python train.py --n_layer=14 --head_dim=32 --d_mlp=448 --bias="all" --tie_embeddings=true --optimizer="soap_variant" --beta2=0.95 --lr_head=0.00398 --decay_shape="linear" --doc_mask=false --dataset="wikipedia_en"
Each number is 128 + 32 x the weight over its row's rms, rounded and kept within 0 to 255. Layers, rows and columns count from 0. Numbers have three digits each. The size before them is the row's rms in percent of the matrix's.

# up: layer 9 MLP up, 448x128, rms 0.17, rows 315-367, columns 0-127
# down: layer 9 MLP down (transposed), 448x128, rms 0.177, rows 315-366, columns 0-127
up315 103:145110139128157141175138109142133118110139084126172099135119129061097168136108150119115148114129096141125123095130072111132004171085098189132126193082156109133204129152037114111124127219118130153115161138117092064143103154162136111144157106137190143145103113144123158170138171079139107080090112151067153114151128113072168136178127121083148132115135120182137109096123128159122110129157
down315 100:099179170141177154129077087106187142099119180070106150111173157108118079150153084104093082125163105111148162151170157130115117126071144086208091134130169163148085130127152145112146107167140108189124129140108127159135110112124046079113123175182123112087079109112143112134119087102111151126125098117177106079151135118179063063129139146168141136176091062152151109126169104140130107094092
up316 101:152147124141184099093146126163113148128091107119159109168137100058093108159114127176174117113159102143162133107090102112109099097123116164122140170134116109140070113178148110159158076119122142090154070127131181159125076136100188215155148095162158098134112136115115126100107163207164145163167147160107066144118114052145112070141112103096128147123098183066152110092147199128187109135105
down316 102:148133112144046181185140081126185127096153085150120113128101144128113155119079163091082075127092147147078152115134150121155070151122118108048129143087219101190114091109160165082131178153128104110134105147143111073127162123170113168077119113153136100141091121104099064088124076148149142129166172089128068164193134132125139167118123162126113121155093104134157119142106121172132074110144
up317 104:133158165152131115153139166143167106152147141170143121074106068137193051136097122124086168146076117167046108125163111105095187088090139119135100114084131146126137099171143110145166081175135149151097157185153080118145167104156127115118085169112179100119167133094148157124133060113126090089157156133123154186147175129121152180120122158169066137153113168186136079137155110116176148079125
down317 102:154074104107096104114115107177164146126094160134086161104148095136142094080112160118096155177125128141186077168186121112105110143125192160112088095092158087161137155165102120167151109148201111197105111151117109133154104115104174131091111140210131131095105147045084134136115115172186072159101148175086111085126134153153152090099120127155157182166130123075091095142171109112122153149114
up318 089:118140122131049112086129132092116073139113188125204095103128121135105101110120141198116068109109141105164120153197104116107159138120116107082136096115090133140132127110118133143106181119055135167155154196163138099155089160101093094140232172067124163110120104149149107126128193154127159110126152178166117110125156104188147150103141119159156134168077068161105143143140096131113105074133
down318 085:102083133142149139124157122147141155130134126115093137122127085156099169147134169138103121167110130112120158123169114136136083126160139129191074158165157119150128118086145139193156166124134100086146082132165131135106172078177172163170079119089185150132113102103154112215099126178060125091126065091093098093164159111094075167162179091116111230113188105118080126109127135089133155146136
up319 106:130153158131144091120066163122182162097124147155104124139154183147085166172124112155138083170163133090075150110123134135181116084103191094103090148183175099082095172071105103121129163101121100097188131097083157121143134180105111119115142177075093139094078122146158095119044110114146115075142097126128130126134142076142124082153114108143144076160132127150147162129109080109150197092066
down319 102:084082177061155126146138152120131139109122159129140167136139200078147139135114119091126130127118055156175113118168115158068135179121122135094116112086089126156113164114185088096099135148196105101120110137166081090151151047148172141153127127105098136105105123109173119140114089148140138098046132194071144159136110083147114129086143161151162109089193129107166081104081097132077167157130
up320 101:168163158153089089107100173160109139107065153140150084134123164130184150199137161149129172185159118147120087120153092078136185085116166146080164175114121190088126124098111134138141097079066097129151100086115126111114152118115147166137155133080174138140086126127043134119104093144129134125085095109106138122128098075093159161130128179160121098079186126091142074160175183127156169149101
down320 108:101161104103100127182116116104154111155113160193136131128111175150128142118143168108123070155146142153113096146085150093112152124134073058119138081113106084070181100079145139197108137120150111112111068141116129151116125087135100103133108125077120074124176077085108149116132101153135169142062097164181089125075097102136173194129140145170145134070124149192162097149123075087116202146123
up321 106:095129104152110166162150122099178111179185113137149105173093091109092137126153134133110160171036074136197176142075160144207125115141136172136098144129153125193082174148127151131151101121055096152100113077122090077115066162138119131117107121148166148156127117136132115161104129131179133094166134118099163107089169138153185133169179148182110142110115130114141091158126065112091089103108
down321 111:084151155175065096142109153137097125172142139130075123139180083104110165116151204127155092094182146142152136111123110099130146136139139181086177121075153146126125070100095091126076095123125108107170192166137105108119191056167149095158146111088046057109171122114129156141152121151142138122067161078151138107152110111094095152138065136094112177116117107123099160129113147095116184133108
up322 103:134190121126148083088195183105212134093146089142128135172185155143103142073087114157127123157142116152161171131146126119176106135133155100120147156124095083158162151122154079106116170173172108109112127127058098163126104146098171157090098130068124084102107106128153128188107041151120146127198191168118099139140127169149076153177135173112135131136127118150194117134080121124119149128161
down322 094:147090143088159106110115145090133150093099155089131069148166183183156126131115152192101151135160155076153138107111148141112163118170093120120144066216184078115149135103114116196110106082142149146195158109092095129084174063113068173114096077154133160093128168125076109132132149176096139132137164131172146121137113164155137101136184136103188136148174186103149155107113111106140117154122
up323 099:133169090153104141097100107110061160156104104108165112144151073130145144115140172158109109125179199154137170197171130100130150186129111090121142152217119091170202123090145178087152086101129135136128103110141104115132137162174150138157150102121147125087109143111140129114071105142126079119121111166173116182116128059126076109125123153152113162153136185170160057113143102082139054132157
down323 091:195108138176173116129133119097192142139153125132133146098177161141155094118077136092124169103161145156154073074118107144119141147094175125118164104070123166116177092167114109103135118125147142105111140135180163075156076104142090096078081155119104102123114100160120182127101179090160134146108077151086122175153089161157118156106112132097163015169132086072087092124104124150075142135140
up324 098:099131134161202139139144206145133151113121090172142108114100130147088113102121134163113096123170092097128100068120132097124098173076082121106125137098082119175154113110148129100143146057120167149116171033109118066149148183184134080087140137153102122159132216083123143099143138167149131101128105192169102116189123133139097127156159182065158091137153135136156151096165151118148134138099
down324 091:182106131144087102134103100142089108096119126067117153127148187127145122112128160108095115111194199104082120144122150134143156130151122153104098102156147093142091116099090119157124101167185131175155069117060186132072088142175130078104091129146128124102107069160077100160109142119125150128095082099083092184112209148193153067082161141123093177110165121117122095115100106140082129108148
up325 102:139130140130096139103109197106095154058165111117132145101125144149149124122087097070128118122162064106181172110132083124144118150133099172161096181091145139115091080119155104182177055173128128132151100155142167135136147069111152193093074112070120068130112169069164081153149125104136117094132150128112147118121120110075190118112185130130142086097131125143161150107087143187180184093124
down325 095:211114124103141147141105146074155084087150153177135148157124110124070109138145151104121080133180137132075113102103096084133110178135103109102150146198133208151155136107169102149075110090157131115143043180104129134160160096133156061122092132127099054125102134171101068165107109132119169138169082148159113166117094122114128189134143168169130131116106173114135091115168135088166163108099
up326 088:143127157142118129134144143095186126112163078146164082112099184106107108148122159174172074141189144082139162087126137189140111146119135076076139162138122188182162128147176092165126090042100126144105115110154082109019082167111175107122078102112131100161101147128125106152112178121151110094118140173110130113115099124182157115143107087135140172106089094132181151079173146127107134150122
down326 082:114108171145092124097106110107164132159098161118094133161114100089138159168170144156129140158123146084110113114103151111096160028067116124205099208085132093075091094106104122164116185123086168082152097134093075142184110092158115141143168157114122144165130158134114167175099090104139125164140106099110188111078068153103128134093082084135109174118187133157164091150140094135097120117128
up327 096:107106103134143128127105128099106174147122121087052105160137121153120065129115117127143072174102186162161124146098144122113139164255148092087174106158130118135109149166155125123099160141166156145150080176132125078098145172086146161084125146162190122110091140100142118150110174189138117106190149176162095133152130140129167136112135104185134145107150104085068070121125124105114053119100
down327 104:139116081098160116129085144127145140196112167155143185116150125095161153102095144170071162111159112138141105147191161132151123152159154149134062117080130133151074192082129152059093122087159112168158132103131130131109114091132123222140185097204126166130064106122107130128187092141112109159117085116126100120116161128132074062111123152162169065130141117086151105113116135116070165124119
up328 100:137094166119142135136096114117126185161130091095130093143103110096125148133081085153130137147108180119120091155114054079091101181130136107114165142153129196135149134120094083171111120156164161079185099117109170135059127122214110154150116118074146127092111162126118171153156156167168111167095081174130130103109120133102152129107068150122202137130050129175146111173116182153146155065104
down328 094:132137100144145105168141171096123169153195181110123101138119115160145133185083166142172098082160099099137087137146173113129163111060077181077091107108145161170073067176049138074115171121121079164153128144132143153187164129091120095105176142162070114162172113093118093124106170082154160130151111098098125161158119135083093126109143084110108104109154148166168096129148137131121111088104
up329 089:147151152131181145119124142088141144107142123107126042081178072153162149168144125108140133187128103111154165136147156190083151155113128140120223059138105115131143158105121117087156151094101064153058201120109136081121098063127112176156088125145142076110097161099090119121114089158090088129135123165100097119133129121155095211118092173072103109120167127101137118170137140115138100122113
down329 086:130176136168065076104119105170181155227085116165107128187134129101161148113161127123064091182166117149127126134115061151115142073147123089081099126161105156145131089109171088127085107140132134088108116093145150132170103111107152122148073059063141088084136131122066128106168114118082152163131114131142149112125149159075109145119127191099156109115117129114048138128136128106161146108185
up330 112:171167116101129112137133091076169208181101137129087129166115125115146140087155107137095150160153107072112149083145159142124109099084120108195157121114095123136120150139143046089144179172150160196134084119150102146199114109182100098171144135147090109119107058215132115160115149139131146132107139139112086141138176118139107082117159169129121047164093147097158146103108112110156150077096
down330 119:144104139158054151095136121137077170117120158141144097078071095141093088134102122139089090140153146129119147113101148139105101092074086086135133135141091063107132126093118145131110102146093182152168164142085070153180163153145108100177183083112083083109116099148105183164077150159097140107103127110162135176161123172147108044083177136131076158170087153151090115099191144132118098102141
up331 105:171116155082157138199113131153115135059171121129178098159110126158164092100164145129123173171141144124106111098074124094167085037148148065167098137069093157135136100142167104086104132148148145158146146112132149071176096137134060143101107096118083126135083151124175110131111129116118127112148176122070173117099106116148121170084098122116073119189192112171156150167122125134156081147180
down331 094:105130167117094116196164180108131124115094153157136118132061121089176116132172129155156094112094090174112139125147113092104098107180175146143094106106174117065133087120070095173065164091122114073129189177171127084188132109138122177174078105099133109166186114068179089142119113169040152152142138113141110134139155068146096142174122128144126124131139126136099101111123138130127102120176
up332 097:145112089097130121133086171140090096193126138109185102133151166121130093166144135194156113096132115168142121133136068058135191186144102186133107127088136170125145106150104128082145094126133155160171145140118109110138127133164221156096130085058137140133092139167135177136155111161118133138111158128073115105131090076133101130164158136128153161159152099100141087160158223102139116137040
down332 095:103152135248165158116064165108028116111133103113154110144146110107151111104144105084088120138125170131180112096117163159197078094156093085103124115152151126126093101109151112208095175115155166127155144135122120115170123148117167069159080133118178146110095126097110133102147114091118104118136143122134107119094066120121104145167163088141145127069109156155177049127134106138099119145086
up333 107:092066165125041201134118156101128110113141109055134130118115126139130075155185142106120100136060089120069135126122106139166128111075154162127146111109119114157127130167175111080139165108108157145107147140145140129149187101093129181086125145095148140166156122087066147123122160140154121175126150158121168106061147148156138206092096136110142069169086120114154133130088128150199055096109
down333 098:143086153115126122092168188082124116140112081151134119153158157147056121175065136130142131183133150147118124131137082142127100123139060110148111137128150089087126118146080202144136101076182090089075097115087161050158172128120149163094177125067155145114116099157108085149086125145141075135109168169087096137095158113173143138110121138157112134150134190101043123155167102145101123166167
up334 108:107158106141088182147161106098107121105055078095207124168105155080156129138103070149136080183200084118135156109123142131206149135129144129184109123169168122143169101130081144096083131138085162121110117188133106130137133144090092118116126133173186114116096121106098109142135125148153107121106058138101170139190166118117153116144144081150158117115135091218120136098138129091101055103109
down334 098:121100082075156131122117161134115187085169121194087140118156121190074141094152120110109090129103175159133156132095136172132125161133104127106165126168144110180147124172115157151154161139107202149103047106125158126099126123181148116150119118134126173156113096157097088075132167173081171117084155146154101121172087123116150066114183203095097159120141110096131213160141171101149155117117
up335 108:166121122154155093144091151151095194149113150152130099115124127148175098125139067107095104100132121128140124137109104184138111205129109111084137146172133160148134143071124180054116078142134167122088055081105063122083127209161154116116150075134127188093118081122123146084160127154102103127137108206163109092170078130100160088117132167165092138144146137184145145150116155096134144084084
down335 097:168134140177125202136122136123135159114117158146136141162173149114123126097158136133169098150111152134155163163146082087154120133187187155153120132197085110151151063151153109185098158158112199169031139162168141108108157133141155177132113166133126143153124097144093103165097132175110142154118139128148144112196185123140161100156182130155163147183095104070134210117105144151140137090168
up336 096:107190083134116181107099127142142081153169120154129155121117126154137138119137108158112170133110118134147185142062108170084043078047131120134116111181115149093102084147153111146168088108103183165095120139138122167111134148137117161134116116092146182182121152134092094187161096156092120163141098115061153106063096079117156117056185144148083120129137203137135161148172134144151100134136
down336 102:131131172121092082080128122149060103144175149103066132146127124106106099119038126128056149050114135079141147162085160156123104144074094123104102165137117142133135140159179168137138197120118052077115120203112122142165115139161087113102072109151091101112105193068113095132138103173120176134156125134160093166123176154108099140120092102079121105126125134122137120135157141112109182087141
up337 097:116143110116180133093096160110143195161118163128125103140072132134107214105133119120131060154166165138153142136082131136114119116138085169110111139131041122077157088167125121080108103168128163111073126148111171145124127147140134143104113112164163163158070157185160123028163124121185140129171066132195089145139097147094120102175134148145107135073093172144111099108111164127083164145122
down337 103:153118099080173136058116096123147125149144156121116088146116121155121063157157082092096102165169155114156123099151078168193144119124141164157117159133126131157025138165157148119163134138153092137167138137107166122198113084117198146034191135122060138102162111115115090083107102121096145068109144110122100153138113095095052141122132149139138169141149150137160087110149101105101145098149
up338 105:083148118135065113100135124118091140096098139122180055136145152071130111150107154113108129124197096119171136193129161106192105151112071124077152113158154116133161140145108122121121113108115123162131160170136156146186159114087079123176057129129165074119092198160098111135200108157158081126102076117141140138099119117108069108173162139132114123144183132175099147202058126135089123136136
down338 117:113180141092084120102078092136150114078138118117133130141197145146120132133119086092083103132152077097114128192175148151080115171133191144142178091115086123144115103109094178123142095158100107129142102151125167082135151177130119112144040139155114070156098089099138113139108150203191101083190112122100078123196112114166109131128083108163157124192147079149132153116124140154067128144147
up339 091:204176130117124143143129127105074130131122145090096137107173125103155120104113067128188127118119164099148170159123208083122167115164129124154163099097120109142085137102128136147117109174162157089187189137136112098124097104125104132239166154107100187162066136110116149087099130180131078159075166117126084195112189108111166121093081156172124111145140108141150132131126093106159144120165
down339 101:113138113117174095106142078152175112064160176120085146158103124144084126125073159114081137141115096179112113114122148119175125151130099177099213191124117122115152127177146140158072103136104087182102110091110134150105142153090158145101094173165128095122113129129096096117162124170116182147119092078183162118131079165215144142160190160071188125104139146159138096136185144093141155140151
up340 101:146078143141074177152127144185121145060083122103117098119070208140087077060156105088116107141142108120145123120174086121133128100088107140093103166167123144160120113177123131135149073186074153095155145144140136130061130123143138156159104130084118192178073089178137141134118139145107143128169131131078159147076178136119112131086115131136085115130129181201127131141133092201155095134162
down340 098:087133140125209117121145156121158133145133142130138121115140093101126141119120076137126144102108098147121146119079182161188127104199104060211104193151122114121103092133147146162197124091140095134120117122148211157162111080177179076158119105102119085074133146150107108071143090153149160138086157103137118109105106138105145095132105205086122094144153117102134156142167218118084119137112
up341 102:128149127150102113185136125073142154155143159102179141097166096113162104150138208140149082110166102066102183116106130121043126103155087113104099174103099110169113149149183097077087102153098104127167095116125143157094134195138081086119050177110143116165120050150179128145137128123132140109156114103152174160166102141135085116115136119126103103124112135185098120070159168083091099119098
down341 092:080133075156138094149077185149114167175123127129142155154186087167170113132107099108090130167151133111179121196100119157152117158186124133120069171183136116170123100115121187106077105134147174086168113129093123167124077147116102170109162120013132163088134120139165117139121097139159062134081095101085148086196134098120137120171120126105167142111146136106131087154123116147165150139098
up342 101:097109130096121146111063187169111126178143103177086105185094148161104109074151081095140141191122138123170121106200145103168088179102149151106091063195104126148177096131157159140076107109110140153113099131097180151106155154159088200127138123174097113076097105152116127115124189178131128111151125099140099132139184177139117075133122139157135150115120151126188126210115114105120114125119
down342 098:141125154069147146140163114063082114122107151094127131077159098130123136124104141096142131129138137115134061161133074128078136177144162080161113091041128194117100117181120131102169089159179147070097140139189105116137124122101138180163175125158168130104132104109151162099162200139118104196119127069182085104169139101095095101100156115144157143166168123117057157121100103117141166135095
up343 095:157156138198150156116155163137129090168065168120060164112114186101151131077126131158138136146112072130173145137129164118110116121155138186088123107134094151166137117117146139087149145122142158127135126118116171097219164136152138180123154110091146126144147096095167169126122112125185085151131108074138159156071171100043131152165147111107128105122073084186120128172093141143083210094089
down343 098:101099129126094155070106077155118066094151098142180103096107117081162106173094102084160164099085124129111122115080140092103162144117168095104148193119115085131128127162161162099159124071100115115131157130149156181088124100156138132130119120176109121100173077150113146089178112115131141047219091115153160117081121078169124088088112136175090128127113220109118122119135109103171120160091
up344 099:102108099117141163046219105084164103085149144178106071095124128127133123121123124187094175122159137090128132085129041163140150076111179130156152121097119128108176118155097113145112170120129116126113134106112119159149165145079160133082202109152148134133109076124178101158129094126120074165137112086041117113146157173138134171104193158088118161125167132136156169073161124119126150114143
down344 095:101139150104089094186130130123112152082111157123147144131139165135142126172056175164236122106081102136073144132097121167138132085084103181136124091154061159103115144185118123152155112128162132122184151095056117146096132150131133133115160151147211084099132203162152131151107155120134134171114104106097115156096145166129164173174186116137090106110135132156174116148087126163094149171161
up345 101:105116143060124181160101114140148104139172116064123103125107168157076154108064134031109144153113098137114180169150082111139127126171112179088157139107111147146143130111161111102102110180112127126157101133099197117122133105139115145124209078081104183153140147090171149160125133154162109109082170133172145122109222133091155178119155133168137084108119142171085096083110160092108130141134
down345 112:126170135013111100115071188114151136132133109139131104133084153143088113149107137113148159107143126152144151142058181182110107138090069143148165169178122150151130151149181128134153149095117115136111169160153184147091152097115143142121063161142085123171146106155125145145141143081151118110138183123196077193105172142121146079053136155098176141106141163141100095169129125149154190105142
up346 103:110122124094121129116132132127163157109116102120142062131158120129130120114085117085058185062107158183137143181133134125093111127149030135127069099119115143164116117121117150105127155162122131093171088179109196099176130163177124065085123118116190127158181142100147114157164180158172135099104104116154088109129041135158164143097124140108118095136147102090096094158111167058117165118088
down346 110:104101164161140124136126134094108070129113110122092127129098134109151216153131122108163176115091095093144096128143056182141121124149154109129140182084170131171104137180138126064111127099175101096122146129099189142193154104106142105138117143111158181114141107112168093069148146108116157158092105127129179161171167138073143189129102051076149142101161097122193098169069173158135145128150
up347 103:131145126148077118097137150095151093159053142103109115168107073074110115152061089184118132119096058124072087159100161091091151175105115093180108134134118137118111168115129117148076181106089225145170096098174098103163098137127175105104187167104146081139136181135108142091115121154207133152126098104141166125147186113112151103126117115116115096166128147120127121129112172077157143103097
down347 115:123133117077129089151117114150170164189116146179103149188166160128196118128163136109118150030125120136136066170109107127140123127184142081108156123111137092056155153103142087158175123082128143165103136175142138110134170143130117101153136110162095163055120151140126112106087109108090162147137086092051141115092139108098125177078115131176138142137135069094161050097116136094144164171147
up348 097:117102039096146125057117119193157156166133153128138123101100203130163131102125111139124105163108100119123092123114126217183089159124121110107079135125201086062137126155164112103129124126118134136143171133083182150165073168104052094115148097067083108137169120121165131117131135129097177143120121135117128141201128126141123108139160159168160131108077140138175080147132097115150080134187
down348 094:226187099150094119111131118157119170139168158115122194153109121162111123187093153133094164108139098146152161046119148146133128131152136151146145114125218177152144136197088133115128184135158118126151144140077182072134115123078117080109156140120108131141124122090132103123198129182144161121162123158156131113165144196066093119092102132150188175109130097094143120107131141148094159154078
up349 098:135169131133128149163064161122134096181106141098183138108115090113106159176130093090093131141086134115202101131142153107142161093151165140156133142157088139126070119113138113139143126094181098155148194082105040100152144145170126166062183132109139116082136159106130178104125109094094071098129131173123115162198171093079103083150157141178121107091141176156101116110161088163090116159162
down349 098:153167136072103102163160117126178147196095052119136107107151111136088102084124138135141167133044135102104090185159145145081115108106087174129122139148115169116145129107118094068128135133144158208154083149165076126171134177148110108111130173104115110119129155136123183108084153159178148086121102167139165165106156124136064135161101185122162133139204193099138122155086160161161130129120
up350 105:140116146128150126133082135076180111119113160068131061083109074152157133095058023138188128149168137118103108099097070150166171085104175105201103145177164134126140120096120141139109101090154132148094091101129132179128131123146114141085137098124118120052167142118123153106184147090158087139094124098130157120110146158150149163138149136130110121110060119147164157105094151115214095141100
down350 105:150147117191185098120140163135104079067140095116103166174165141106148130120082067115131146073108119076079116156133116182169147107096106139153121104106106109066070138126103129101169105096138139159216077108119119092129147124116163127122123109127138069173078206133147138110060095105129166136119099137108111145086101105116124147216159164157113169119178180122123124165133150121074156102122
up351 109:099155103154089165082145196092165098090159148142140082184056089117114127204105135167172118160172147122092171156102132128112105101113121157129161131090104148148149121118145093137096162081080160132151179121137047083144079120145140130132104099137130086136159130113112160185112128086115090086118086126119142163130105125156117089194166043103153095140165158140166142195137112144123160179096
down351 109:146149115116086113165109109181150138142027065172139170127107091134057183115146162186151134128161157116180183120091178102121124068098138138110154148130172108111135134135121089104144143046126134151138117171121145157129125051134104161076135149142152098148166098140076080105153134184143149149145119118099129154116091127202134132170151121109136111144165175149095123153119105138055187144107
up352 101:115135087133111131074106112183108113129143156094144109149052151135150158117146111179122147208091139106163086043136090102150144152177085162115121112117122151167102113109083188153132078134063160136126092125151113158156065095155145204130167151149166117131169097128168162158154091111134138069130118146138112094174082107068180172144160097161121142118132148143163078192168121124126127103139
down352 106:158072145055242144136060080176124135134093182118180099114137130117075183164168098128115138105103091121154145174076121139116148110121166120099135083116078137130138125113135191129172132107186139158142117116123107077161161115019133088122146132129101151098136129112184110165138133142155228149095148132128132150132149112166126108088150099113128110138149062123108147127122143112125137129121
up353 093:115143087144116134107129117130178192151151130230118128131112150083131145126122129128198076152114092109141205144146134132169176139085156151158147103198113119067146137109124088125092124133180133158094153123142135098095154126064094089085084056168144142115100168196106170156122108154120132133092124139058149091073105109061115115183169165124134123148125129111163159140122172150117133095099
down353 091:079140133158159109119164082126137092142150128193137141171110113125116127138113117104135142116090097187151148132127196174184147105166101112132104150130110128141142132091155160121131058128097089152076108131141117155191179146094171122178159085070143144093155088149120175112160158088183127107105141173200093109036098133111108159119053129128110176123141181135153062147132144115167117182127
up354 095:139121110068169172097085114160147072123119122150149111128186067094114085156140145151150138127075140135146136150115103130154084128101152160134144232176112116106113083119115108152118139116131149194105111046061134095173127098113131229117109093091085161110094107099168105150151140125128101149157091154162068149080125136123171127120153167183160121142139151138117119091185096164110109161159
down354 089:162130099120129133126134214163135125185075123066166112191107143178072138121118137135092104085171124138142141173140133117126133133062102162097176115153100112196154157166152073141160118160124115066181114081148148116096155164117140095166142206126104069104135119116169208110094092096114096130106131127109115097145195127149128128136067131143123117171107117150126183158102149122086127072121
up355 121:086160095166168146130151189168132114147129160121138098139146130110162110145180079093127072141138152080119147098148131130114101154093157126100134146120145113071114136169103186116083086111143107077170110222111078177146111105099118140126158153186194077154130145095048109137121175126142155137088094113094119127158145092080069126155131098075171142113109170136157094057124103125131195150134
down355 134:119187127172164148118162121079142136174130167150119098126132134116116174082120091099212154120117133139089112159148065131170133134123129080113147127173115136120134145123068172121133146095091155095188085185142094154117113154085225114119158146135165089088122106130129069103144124071160187147106110169119137208124099126078122118087115076089124168118157170092174132069117141163169141144123
up356 109:131148165044113110101100172162130160162133162133166113146105095170146115132106148092143161160167150160105145194063169175103130138106081126096133133111091114134240116136071105116126094145082115100113141135181085093119151129173083121133107106114187133175161155141105152132128172187158179118129152179131161166166149111094076107074161131126135089119176095162108091137161128083145135127086
down356 128:084154105105089097184066103071068130133163127145168101125062147121119097078137118120152142106119124123133134184127155172128160087093163143145069095088087123106139157106121138178080084144122095131106117152123167081145130105123071126143071170066147150099104060161150174185111120082157174167106140138145106157102159207140184155105128053112171155121179104100122135126122140123127152131128
up357 093:169175105161164112115084138144065106202119169138029168083085133102150070159078091173165129113159137096154135111152124143139112147148113116083047149146120162104149128141121106111174108116139177151133189168113107085109138187106080128178131107145135141109188126123108139141148150130112081154103134169157180117117154163113169145068127068156130098187172129111138135154084098122175125142133
down357 093:079159207125139133130131101096176082079147094174162135117155106108122138121200079089088095124051109129162141138134116151137095184131154150131209145160131103142119122119125189128147174102139101114110104113155155167118130166136131156088127172075128123123099073200175102166129129113133126136136103140109089138156100157114108138088190200068161130186138163187132155115068140103131091148114
up358 102:103217160096135120150059092129188128126178163087098134145127153168132102158132099144108175120167093101129099145144164060125103138165092149175127115160153151133169101052137122088189082114153160164089147114164154127155135137169118156110087110199133143117155089136158151114097094129100145101123145149139105162087079182070121147078158147074201122136090126097149144062097121130118130124098
down358 099:196185097131082143122136185128141171138133118143069134126173143079089115157137133154100152108120096167156174162175044124133137148142145116148108167140079081162169140092104136154116095150188143122158114083175117106092138151146173170127188128070144138046107121155151103060103113119103093160158090138158117144162075149122098153121115122118110200096134126154113130113132190081158187135142
up359 091:112139160124132083120143190081157147146116161141135075150168131154154078126168122104121155106078112120112186108115081167133146130120206142164086103099165147104117109121140147141154059120104117070113139110120167161149123096125186138089090147204130166129101110160134109201119157139146117119105113164134182074062114120137143110148116182097124190112186060174060147109161089099124155118100
down359 084:082126126100120121119106096121150156062178125113180130144108179089119152112139099125079098087155154044113031093104116114135119149130153108128123118091050103152143117183154080083087156136171071191074122167146072080099085163120174141132130121096111108064136111071141097071140077139159121080140142162146084131090104112124109129116126116113118156114140097164145134125114105184162107149118
up360 103:125106113092126099198101182130104142048129117143138157175129142134121144116179118081091162156136138162163147129155069080134080135110090172141060148186166182103143125095070169150135167144124167094123108153093155128125160143155147134121060118192148153125073075108124133132137128103111141124068088113145130138100143120127191183138150161108064077148184123120091133093081152119194130113106
down360 102:113106122161097125207145107144123083092164169115128101104162182134146141170145146178113179145159126091106119110114137191124144123114155128130093058145112080145133113101179111101148168154122113203072154121156110192119144111160085138119180124113118152131110105113122121107094135137097149111159106141084076102174203128137060101096102081180060177142104127117111115101134122141130071145034
up361 095:094103080142129116104085110066161142188110158161186157142054165118060105156165103132139130037081090118126089100169141095179126099160104118142125151119084131128101080106124121118140130084184090124158092123076098117152171116170169148099126144145140131114097122122073124185158116189111117099111090134179141153136085115085117092157175186135143081141126096096100120127150146135157066142084
down361 094:145123141179165183145098124080126071122074086157127212198060151149119116101140191126105130093147101118108106134159124085144108133100133110051138126174129100101101125074185132113125104095103117061097137172133121127098127119130141195125142121137179162150138117108114120153109096104134157109134193122185111112153150114106171131137131148105120092083161111193143056109071074104183099116106
up362 093:131106093112104163119125148136102093147190162145148077116113100071103145155173119088112094165111139181098133120108127118103088073157109196105132157127106128137179143125114074107109185176111116133111139122127090064075106170167119189162126234119141165116163180182136085196159096180095130100084140095097081095132149162077146124108103130101127139126096119135125077134096078117156102142121
down362 096:050107163103123105089210122061109153104116123126098109103179114125158163128118176145123133078116108166138101086158086147144105106102119148144143149146137149101161093107094149125143136145184076192128140144105199127161121159108079112111148046134108166153157133137125193127099103116096096084143164168100108122179126176164069116140104128138147049174112179115115128080142182084141167153138
up363 106:118195130109157097154070153141106173149081124102140145161105093105208141070111170184079092121173168087175143130114142120106110153123144128118143135144167122128161150131201137168112110197110147146064102109122128183094116092161105146133113166093184160098127170090098140127118094169126063185151106093147103133124114099094157120115152138130127182148185066081167106071150100132108140163148
down363 101:099111147145137122187151165087139110085166126143131167117097161143105147144125104109198038108127126184153075170112168163175160123100083131123131101127126126149108094119094118158130119092182094126135157126147108097137161128126110111181078102169129176136162099195183109185139160117142127142139129125162124138100042128092080153096141062124141123166135169145138171060111143077122053100177
up364 100:129180122086133136109095126159156147133140153140160074130073176170068139117141088143142174120110182113171113117147126135120210132129152147173115130123131129152129091135147096120143156144149116094050137110124101102110061097099103157141112143099173162167177130191089177129111133193142105116110184067171149120101154129098152090134193090104116165187125096105102089187070107150133054145128
down364 108:171174122082117169158094088103100129085151122130113114105146158154101147119124083199138100134062185168124129187081122074135117138146089110124112118161157157143095144101125127189130153160139110103065113160080144177094219152140110126144162109127130125188147119109179167143159143130098156082145161081182096138110111120151114182085165111121169179088106172137178120105128105209099135106118
up365 104:136110087138143195128101062072163099113130185087115105135101119153150116133160135131144128196121105118094163108093080163097086129168172189144107144186132111089147109110101149158053114134118130092178108130139179096046148116074131140110103092128110089103113130136207146139094165137152084141164152104102107118113166180133166114131194132156082114112094164114178100097103113139196093125121
down365 117:094126097106220099153094185098162154173139101128177106028150104186151108122062116098145123158108120176149183204094115152129106141153110135119102121129137151106135156121192122130134123139100139140140182119097140128123087068134094124179137135149092185096107119153091182076118148105142105091067107093133094143075101115139156144070091151137072136181116112136123145130145129081124170154149
up366 106:131120148107113184176110126052105128136117106086092118114109154155134092127106159143092107140119147111182111129123123042026143092139116169128193109174153141097131080112066097118123090129081164153145147130100194092115122141162114161141140156145182164137127160063136104057086125124147132142105114125191147122147104136110200176122132135156104135115118144120095095196181115123135132055150
down366 112:141134126175090162122136160181067114128113144070138100134131158145156129107142200162060124116106122098132117134109122113143136174102129087102152138169062080103117208158078141116127109158126138078166140083118109095083093153103139185169113170163135124157144157073088122141114123142082138135139215143119139075151099120145071090175107105151176121098129069165145124172117162135045141150105
up367 094:043148174097142118133070105167175143177097187135136094153135127184123150130132106144120121167125192122119180122116145096089084061081140101132137104166221097203123128162105086097137045158111144101077146094128154157183200138118125145148185131118135156105143161098135147069121086140118125127131188130100158123130100115131113092114137084147156111115160098155123143128142143143096087120086